config = dict(
    num_hidden_layers=15,
    hidden_size=64,
    num_key_value_heads=1,
    head_dim=64,
    intermediate_size=256,
    hidden_act='squared_relu',
    norm_place='pre',
    init_std_qkv=0.102,
    init_std_up=0.102,
    decay_fraction=0.696,
)
Each number is 128 + 32 x the weight over its row's rms, rounded and kept within 0 to 255. Layers, rows and columns count from 0. Numbers have three digits each. The size before them is the row's rms in percent of the matrix's.

# layer 3 MLP down (transposed), 256x64, rms 0.272, rows 103-152, columns 0-63
113:142150136126134176112119170196108126184101121169092137125105069094141128113165132137124135108096148158072106116080130114139108126084097069082086096086156133116034116179181136092102122093137121
095:153143070124101144161153125148142143156152135194105134114125167165135104198109132123168148092126136168097106153130134171112148182092139122132046103170185070126060150114156135114125176132070158
086:128138069117131158126145158138166138141098156148150177102122132136099125144087124085158153140149078095163142134122170177113177144084175191105127072177064130113113088049179112137132134155137183
114:138177105101110116116140144098112108150111138122098168125155074113099112156218109172092105135087156081121161167087161124175125093121112089101141139113186095141112151128139048204153160137136170
028:140071141185148142116103094060091138118060120132164199154139153117158087088148148154147099134154115105102180134192184112135113082160128113119146100142120131142085174149105133074077157139119166
099:169115126150165180159162112113169105137163184172138169080114128087117053135106137140124155098190101199123170101087131153178108142111112159162141147127131126149118097169188112121103116138191099
140:082121126131149101042148112132148079103137109157157090063117097121148110077123144123150146106119168139074212133097190179166144124114166136094154103104155135109154146126193162074145125121115116
111:117151103101133199152090146086112103146129144190162081105102172154117185097120084170133182123124059132126160091111093103119154115091122060140094110147136164106087153122093187099144087149116146
120:139108181085111139147135190119140092108148130109111103116085131065142083188123152101102136184101098123139038120114127174106134162123094166121107122097113141078115129234133141123088117133097128
047:107119163177133086154094157235111121181100149134091137099117168160157105097166130160081127118061142197096123128106120187139103104163123138075151130121145111174119134098152083094112131104132124
112:170160100179131112063132142102142108111129107105131082163080127172066075104146133091130109089170136088140068151116099086122138147107166117097056180072161074127172144127094143116117130108131149
103:114177127153155128094105113078138102128113128150060149128111137093200128107146170061046109103135122079110183135167115134117116063088093166167182131106136115132148163138146118167148148076137142
108:135148172153169089134220102196134083168096177164097128080091120119135124129139151121144202125112085129119120123149109131140129106105132128145097137100211112140143101146086072109159190111112114
057:087176140155117106146161212162171159122161144152115159164149156161105160146169143173122159149072113089062104081099134091125072155160097128115147171123121102109126152193119131140189163109136124
048:151146123152162134131197122202099072204126100132071123111113103167136168082141146075145153137138088155094097154129169100180098177133145140166146138158154095137145109152090077119130145087107164
061:091155182167122148176139092170147064143106138123089160126122136141132144183100070122151144164141158160139132125124104100139142147152165087137168176168108111219173104177202109112149153120148110
104:161147123108138168131141078126174108135098159100156145135152134106141165195165092140125129132043186119121093174179109190132135120105126181139082167186150102189134139112084148089136108085123138
104:118133112130142132112163178168135115108142053195097139099122097084133073200144149155153111168097102177119076126109147124123064100103096139124149176150164113057145113174169164155148148128128121
083:169190102094150169106161110138120083117161094095150125108103187102153121172177097087161118147143122118166085085126186132140114188081119114094080161149103162115070105166153172121110170144103108
111:115100073140145120091176178094191168155130127172107143106096132106135143178152136146136073172120104208121139121124099133151084092150097145211101146127090121175146086074099144169136118145141110
067:146104190088179121150121114140157133182130074173090116124153109121093124149084084109171076126106079088095101153141090178081093137115066146119145119179136078112128165119051134136126145100104120
056:120104153176196124186107140136143147087108117078153109128163093111111081094148136097160078138143166127197140113159122159200115105127124123155114102159180213097098148173157137146166160107125136
101:129140175134106149158089174087141099147112129144162140134132136057127139103127142096118156088134101132127194110161093137148118146173172141144093129102123065106101182210051076140105099080126098
123:130156186129167162112139132145143118195147063089112106136131068146137081091117135148137149114116094170121110146157096102202092105132074102057123107158115077107142170163090141177117112177123151
091:107125133162159148132131082145124151169127161133112129108098124155167132099138079112124078117052124145161145097187106178144139194181067169167120127168057131118100131178125134130100080103068131
048:123140166061089132087137101121126135148175083079129183146144120145152169101117155154084210108136116170161160135139168148152056132177090114099092085116161153146138165141130185084143151129156148
107:158123137100125139114121185152104128106081096166085137112092128059141110203156155146187124121155135100123162162079095085109058147085173171131145156102144141165126126138180185147099130166116095
102:160133147070154138136170165165079151114141144136123136180072152146153151123145112186120114131172140187099120151149091112190115027114100143109076094079139141091156125174119134131152084135156144
109:091130135101111117121156119111090135170148092085062115138169089081078082156162148118103061146122098135180155170134118117156133146110117151114115098122105165162143121059122054158092053124159139
060:126068090146123150113164133132138200181121216109127125129116122121151129135138164060093113139112159134142100140138170127166121146164102142132118112179073130165159126154195194151164149167086086
125:136122168115166145149089155134149084106145153139121148171161139082076104120187180135082139162158139153181138127093103138184191124120065127082126088068121116175103157106129114105071081147147141
079:142138145054195163084111149128121120147113170098152125117149084163115118149105123172118128138102150129076109120137068122146147074097210189134141117173146084090129116119101103053124111172165110
101:148148105168125114113139069177188150162141138158114118138057112161152154058159074154113141081108140123153100058171123151142179166112123129105114147127156052073146121164103140159140093142127144
102:162187125130119195115147178171155142147153129170101147212092140095151105160149137136135093104085111102129128110126042113153147083129134162162124142192131155125142190126077136107121158169104160
093:113151161076125194107098140141119141139121221101105120117123154056135158155126108139108107141076078145169094137141080148097133131079121107185147162113133132164162177130106136082064127174087134
071:098085202111122098131093122113161152088148111098122091132123135187132131080193110099172114161122135202124091142116156152153107179129133111126119104191149144057147139148100110198113097145165161
124:132108122106120125067150144122109147149139089038101131159109049111102127145132144132151133134109109109079119098140131060067138123101120149090192128127118115099163049123149180103156120100068095
110:114154113117139150124145098148128137166083123170148102074085121176073149155129142108104102138098118165125093066099105084073165117106180088162102093131180124139100118079128161071102156165123205
127:165132078102168131144109146142151117145174073107145106143154143128092089093101207157153088154066116123089173135094140145101113139146053112150149081160145106107148108138095146123179110140212106
112:092100111142105125129153161183190108177159116146099148199131111197140134104142109164144093147102102130108159120133157122106181165088099148113033137125134113218123070111115110140153124111134127
121:110069129161101125053148154174150152127062161122095107113152102127100159120137115131173083122170177124151112127077145148130170133119200158111188143184170115110102097162118105076162139162155109
042:133116113130123065168090123170173122136086103155128161155115129097147082143119106203101110127088136051137123145190108151133180088080142175143108119114097104092098146095124198092139134180164132
079:096092145159137157122129163147170138066107155126135157185056109148139131134153106106161150060156070094049122078130122132090120118149166113113091171119181116105162138146147160155117162146107190
112:117085083148138166118104066131144105127113137145141145139144133101132128117144186142138105150109117132094043216197138145119086153105125184134070168118171182134141093128111114096158150068162132
095:127119163166156129135119117146086138182111153084086152143103136153099106114154137152115103087133069135152150102088139183107144130091143131184080109197091052201165160104142135123089123067121155
100:160122138186108122125183107112134131148074102140140137104125178052126140124129150132106159139060127155145111090162142168127185129104207134135142121209146128163106125162125081089112078068097131
090:115102124121213164136151140158114084103123149137100144191128155173123134133112070113137104112130066101152124099190092150139148086103056110124097184144152119193155156137135108101099100113191106
057:110165084157182127136174147164135095108144103104141215158151098126079171128115112137126228122197106123148109117121150125117131171139093127136052080093177140178132162142131138127122121137144116
112:149112161172143132166135137092137055163132105118139136139092119085129123136127103151097168089038205109133164117110098133162122200127122088121153157071126129136056188109137127138156122161148158
128:113196127126138145117132141158149164114126101111074132088119118136104122112116114112070150107091125128040163136123150117168140135087135119056099163134209069143081117124144131208136163123074130
# layer 3 MLP up, 256x64, rms 0.276, rows 104-153, columns 0-63
119:089127130107160148125144074145123142148177132159187083105127158111144148158083119139127168116146134085194123123095135100096101135113132099082095080085071099132148136099103157215131113116045164
104:139045115071142114159090048151113113112117143164140134115141133150086141084144141121130071143103153147144085123172133096169114110180109149093113152044184150129149075125183127138109112134088149
125:135133111135131122126100126162096133115115082111138087142124060113084103096116119121115134091160158189117114137142096072142134147130044160199112104150152181174141047118099200103118118125173108
045:135119099166090152084157073130162156135144174129201114151126156148144167130104139162183147110139155139161076137103158120072170125166136141112166151177128160149133056079147076132185130093148170
097:157140055169130061089133172109170100136180121149105128127083144085122134128118143120156198089106106072120116157092123110126191072142117095138157156133106129154142146159130094184148143138061085
127:060163165145168139137156115151122149119123138082146136090110111112094138077089074120122165099215131148111189182090113151156146172157121147138142068095154158169103130117133148196126167089133119
101:100098134121118146199110087094126125173068109128162101103118109138176068131118086146049121097126090119128111080103158149126162140130082070099096121120164187107150091080135152081166095120155106
123:139115064054148113113095115132142143141103135168120120085130142120086160138088119153096141099193164135189090208102179107123083148175103152132163116147121088153086119126165192102105092129136104
043:105067083072146129167141109064126162061135147190149113094158109156070179096066133118108175141155159122130120176122161099121145104104122118150149156086090172160129067135111111119107137117154102
092:097117113149093145143162170053153139136165141193107165087088158151132106089122142108149139095183184100146066151079103147091171125101138147075133151089113116121131148114174172132139166093127191
101:174093123132117097158152098081138155171053091155117155138170123143136138104089080129179142062171138068155108135178129070146118093102089124125128113168133120122108170117146153060180121155165117
108:105103077120071166112132131154154193152093158148111111116127137117150138160081143130134129025141098078081150186100142132165159093176097132096109108129120126125095162154168050121160107110152114
054:135138093130091121097133086123115196087187116124122086097141127128131107093112075161120171102171105084114100176081168165133151128151123120161121072120077183131172070072130156131139158123103187
058:150105119119121143131084105097128183132142113154173118133104131154164156074090128114129086103218074102120148120130129103136074111114128151187143208071133163158165125060154110116163140109145178
050:108128127133134111144174110126084109045175138136132137098191110126132142110123081077183130133114109132114115137073194082079143135150138057125152181115137170118077128099132110156083092104165178
106:075131100114197135113116188084129128125114158062093152113129133085166131110113113183150210089119151175143074116136177148089175122156135118192161113143115176153129108115137125160110115159091154
098:102140109134071144158159123087122059113173200173146142146068100139200162157106140110170092174123087103147097151143136167105119094123128094066154133132120102141185093119138168158142112120080128
060:101081143107084095113129116115163201148149136165149150142186090086130161119092142107124134108084133187154111198054163116106165116119096146136179151133149180175153093104147113156137124118181162
106:104136133088062141168100129069140206152133116077156098146140171170122123080061105189127108107163123152131114141116153133174109200161072102133128101182108106090115124140145151109097126156143102
069:088090125152121135124185115132153117098158115133166177124121145104198113125130123141124166096195188135153105123107149114098107148165197087089137155051158182124120123153159094141147080168156183
051:103056161182072148134099111116183160119165114158119232123148119161158171101114120147141100096177101099138129118093136110178153113178094068092162130087119145128166143104132121114155142155111155
112:146074099129116075184086067129114120106144070147133098107129140155119084136080150143124112104127110139138106133169057115155159114104103169138163144114151164089165095063160112145170159172133208
110:142150142147165107139094117121133083095169136088120126139120067089130108096084143131164136070138094163160077142115180136119135061183076110099122217164097170135083138102103136109101181118140153
094:158069098116108128149123103160187146100102121203166186123120129138141138126081169096153155106195155102181111090110107140094148133147114130115199179116160095119138171137107160076162139091081116
050:091101114171115115067102103112141104120107111165126100166202157144170128104122132117175150075184116139126100130080121115056146146171120105199141118125131182134155087076165085184129146111126159
112:107101164113149131137164122115101116095122141077165138051112171115198131139147161219143183122133130172166089096118159118190137140164137162071165121127111129174143067128117128182120131124107114
104:137096098093058105128082113107107204116097139149090114078135152115093096130111117157151099110132139135100145131071158187146087124198108068048131145119085099132138118130088112120112098073136138
109:078129183151148123171109144169115125133091071148191136126123144123120126104084154129153078111096132095117065190106142113178116107143139158117107155097170213191112071145107181129134126117161127
052:112093155133093140076101097077113136127115123120185153131118140166146168090120138118080143153163095091175089147108188088114135091104103110166172105140137179142136031079154112173095098132162157
107:111184164129181058081137129149160141145121100165162158140096076139094132116148095193112104093111164117161143135107131124133138107132066111133177075114137203132129106087206096170135133121128159
094:094114131161084213157118103160100150126154152157092059134140162148157131122148188127159081136169133082129121086150139162129088126134151109119103181151138142117139150104101150171130184095035148
114:132101134137137116200141170175045096118131119124207106135180117101145158090100139120118130198134125152130130145135109057117084130113129165163115158109153179156126122106115142209147106071127140
115:120135158121119182111090129134088155106168179101127067149167106136143113099045105160131110137168126175092107134107138115113087182131119129167149055093108125118155123156118210130119095058117097
094:107089126127121098121162164095136160127110133172064123150123151182135144163122145139090128051178112122168103066130133072153101124108121093063165138112138103153064125113156172091150200102108157
057:133138104066043090125128132084153149100163123165149152107144098182097179140137138087149182105169140116172123113084160068074145112107145103121183121139137138139071131121189097161111138082141140
111:129114106187086086185151114217111144152104148113178106098142113114128127107101136086158105161125125136159097137156119082215132081149075141105103123102190162150170129150140152119176111135175126
128:125156112125108117084157155140111114078119112089121127164088145099186113085152110162182159122131040104141149097173115155165132128217128082143127197148137168146150179141141077097122119118143160
115:056068189126146102125157081114125089110161086189124156072123101148131152148120130142163116132162100171135161166154153108160158106119039126088115093143175128151146128141110172080112125077116146
120:099071155145118142137071144113108159088143115133117072083131103116115114044068171142159173090169115155170068199143123149139124122129107112124154121137132113091152144130084170153074138133092072
123:101119134100115163189121100116106165132129123116157080105125130135174081134137099187055116107164069145100099120110162080156152187161106148116124154142115137150102047119187123099109062124120169
046:144144063159095152088123103127115188073152159161109138122153124151154162091120137131163122092198123080135063131086123191153130146161075091088162175155142173134129085138144132147149097150181125
066:113129081130110106133103061185103145089139105157196107093160149125144120095083161124181093120135109184109128132136147083144130126111105099202146140132150165174127077113143101116163097042168141
121:136141221165119128162144162149106126135175191115160094133131075104153103111100102135193172170166130162154182107137144135148121160158083107124203146170102079164146141138148146146130109097155164
112:143123145089101120132111134121144132084148140182196110127159164151177142107120160121142116144160139125112102097200138093103064098164166137108167186094148092138125112090131098174102203147046125
108:125114137112123145173102155131140154104076114147163089092149126099090151123095143138125144035177119083143125140129122132122089165185079130115035108070130096095120085128118162124159148149201121
109:089130142137066126144153093110125203178133149123154126137129142124138123124132154149109131041129100096125134129131123141112128119186121087072195097079114060093166135130133108166154179154046141
044:103075112181123160079092071109168134117130127183167128150126142108172154094104132169169179158159105134102125145139108141126101144175110114113187170113105134146155113086154088172176112115152219
118:102151176124159174129150122081133165147106156156184161131182083169161123057136104094167101124136120155121110151168119155087154126172110129150162101187173121148156103134198096087121117144184086
125:164128100124117089159128157080156134116113133062155115127091131156153137059112186158098162074100132123142069140131099110128144114125167124060138139103159167112066080154189102128118172124192153
117:154120112173069135142130132058152146118105134164120122191137136130108122125139144095187142084177158080195122083139118111165103134176105078102142190172092085107153177127110137103143085118095167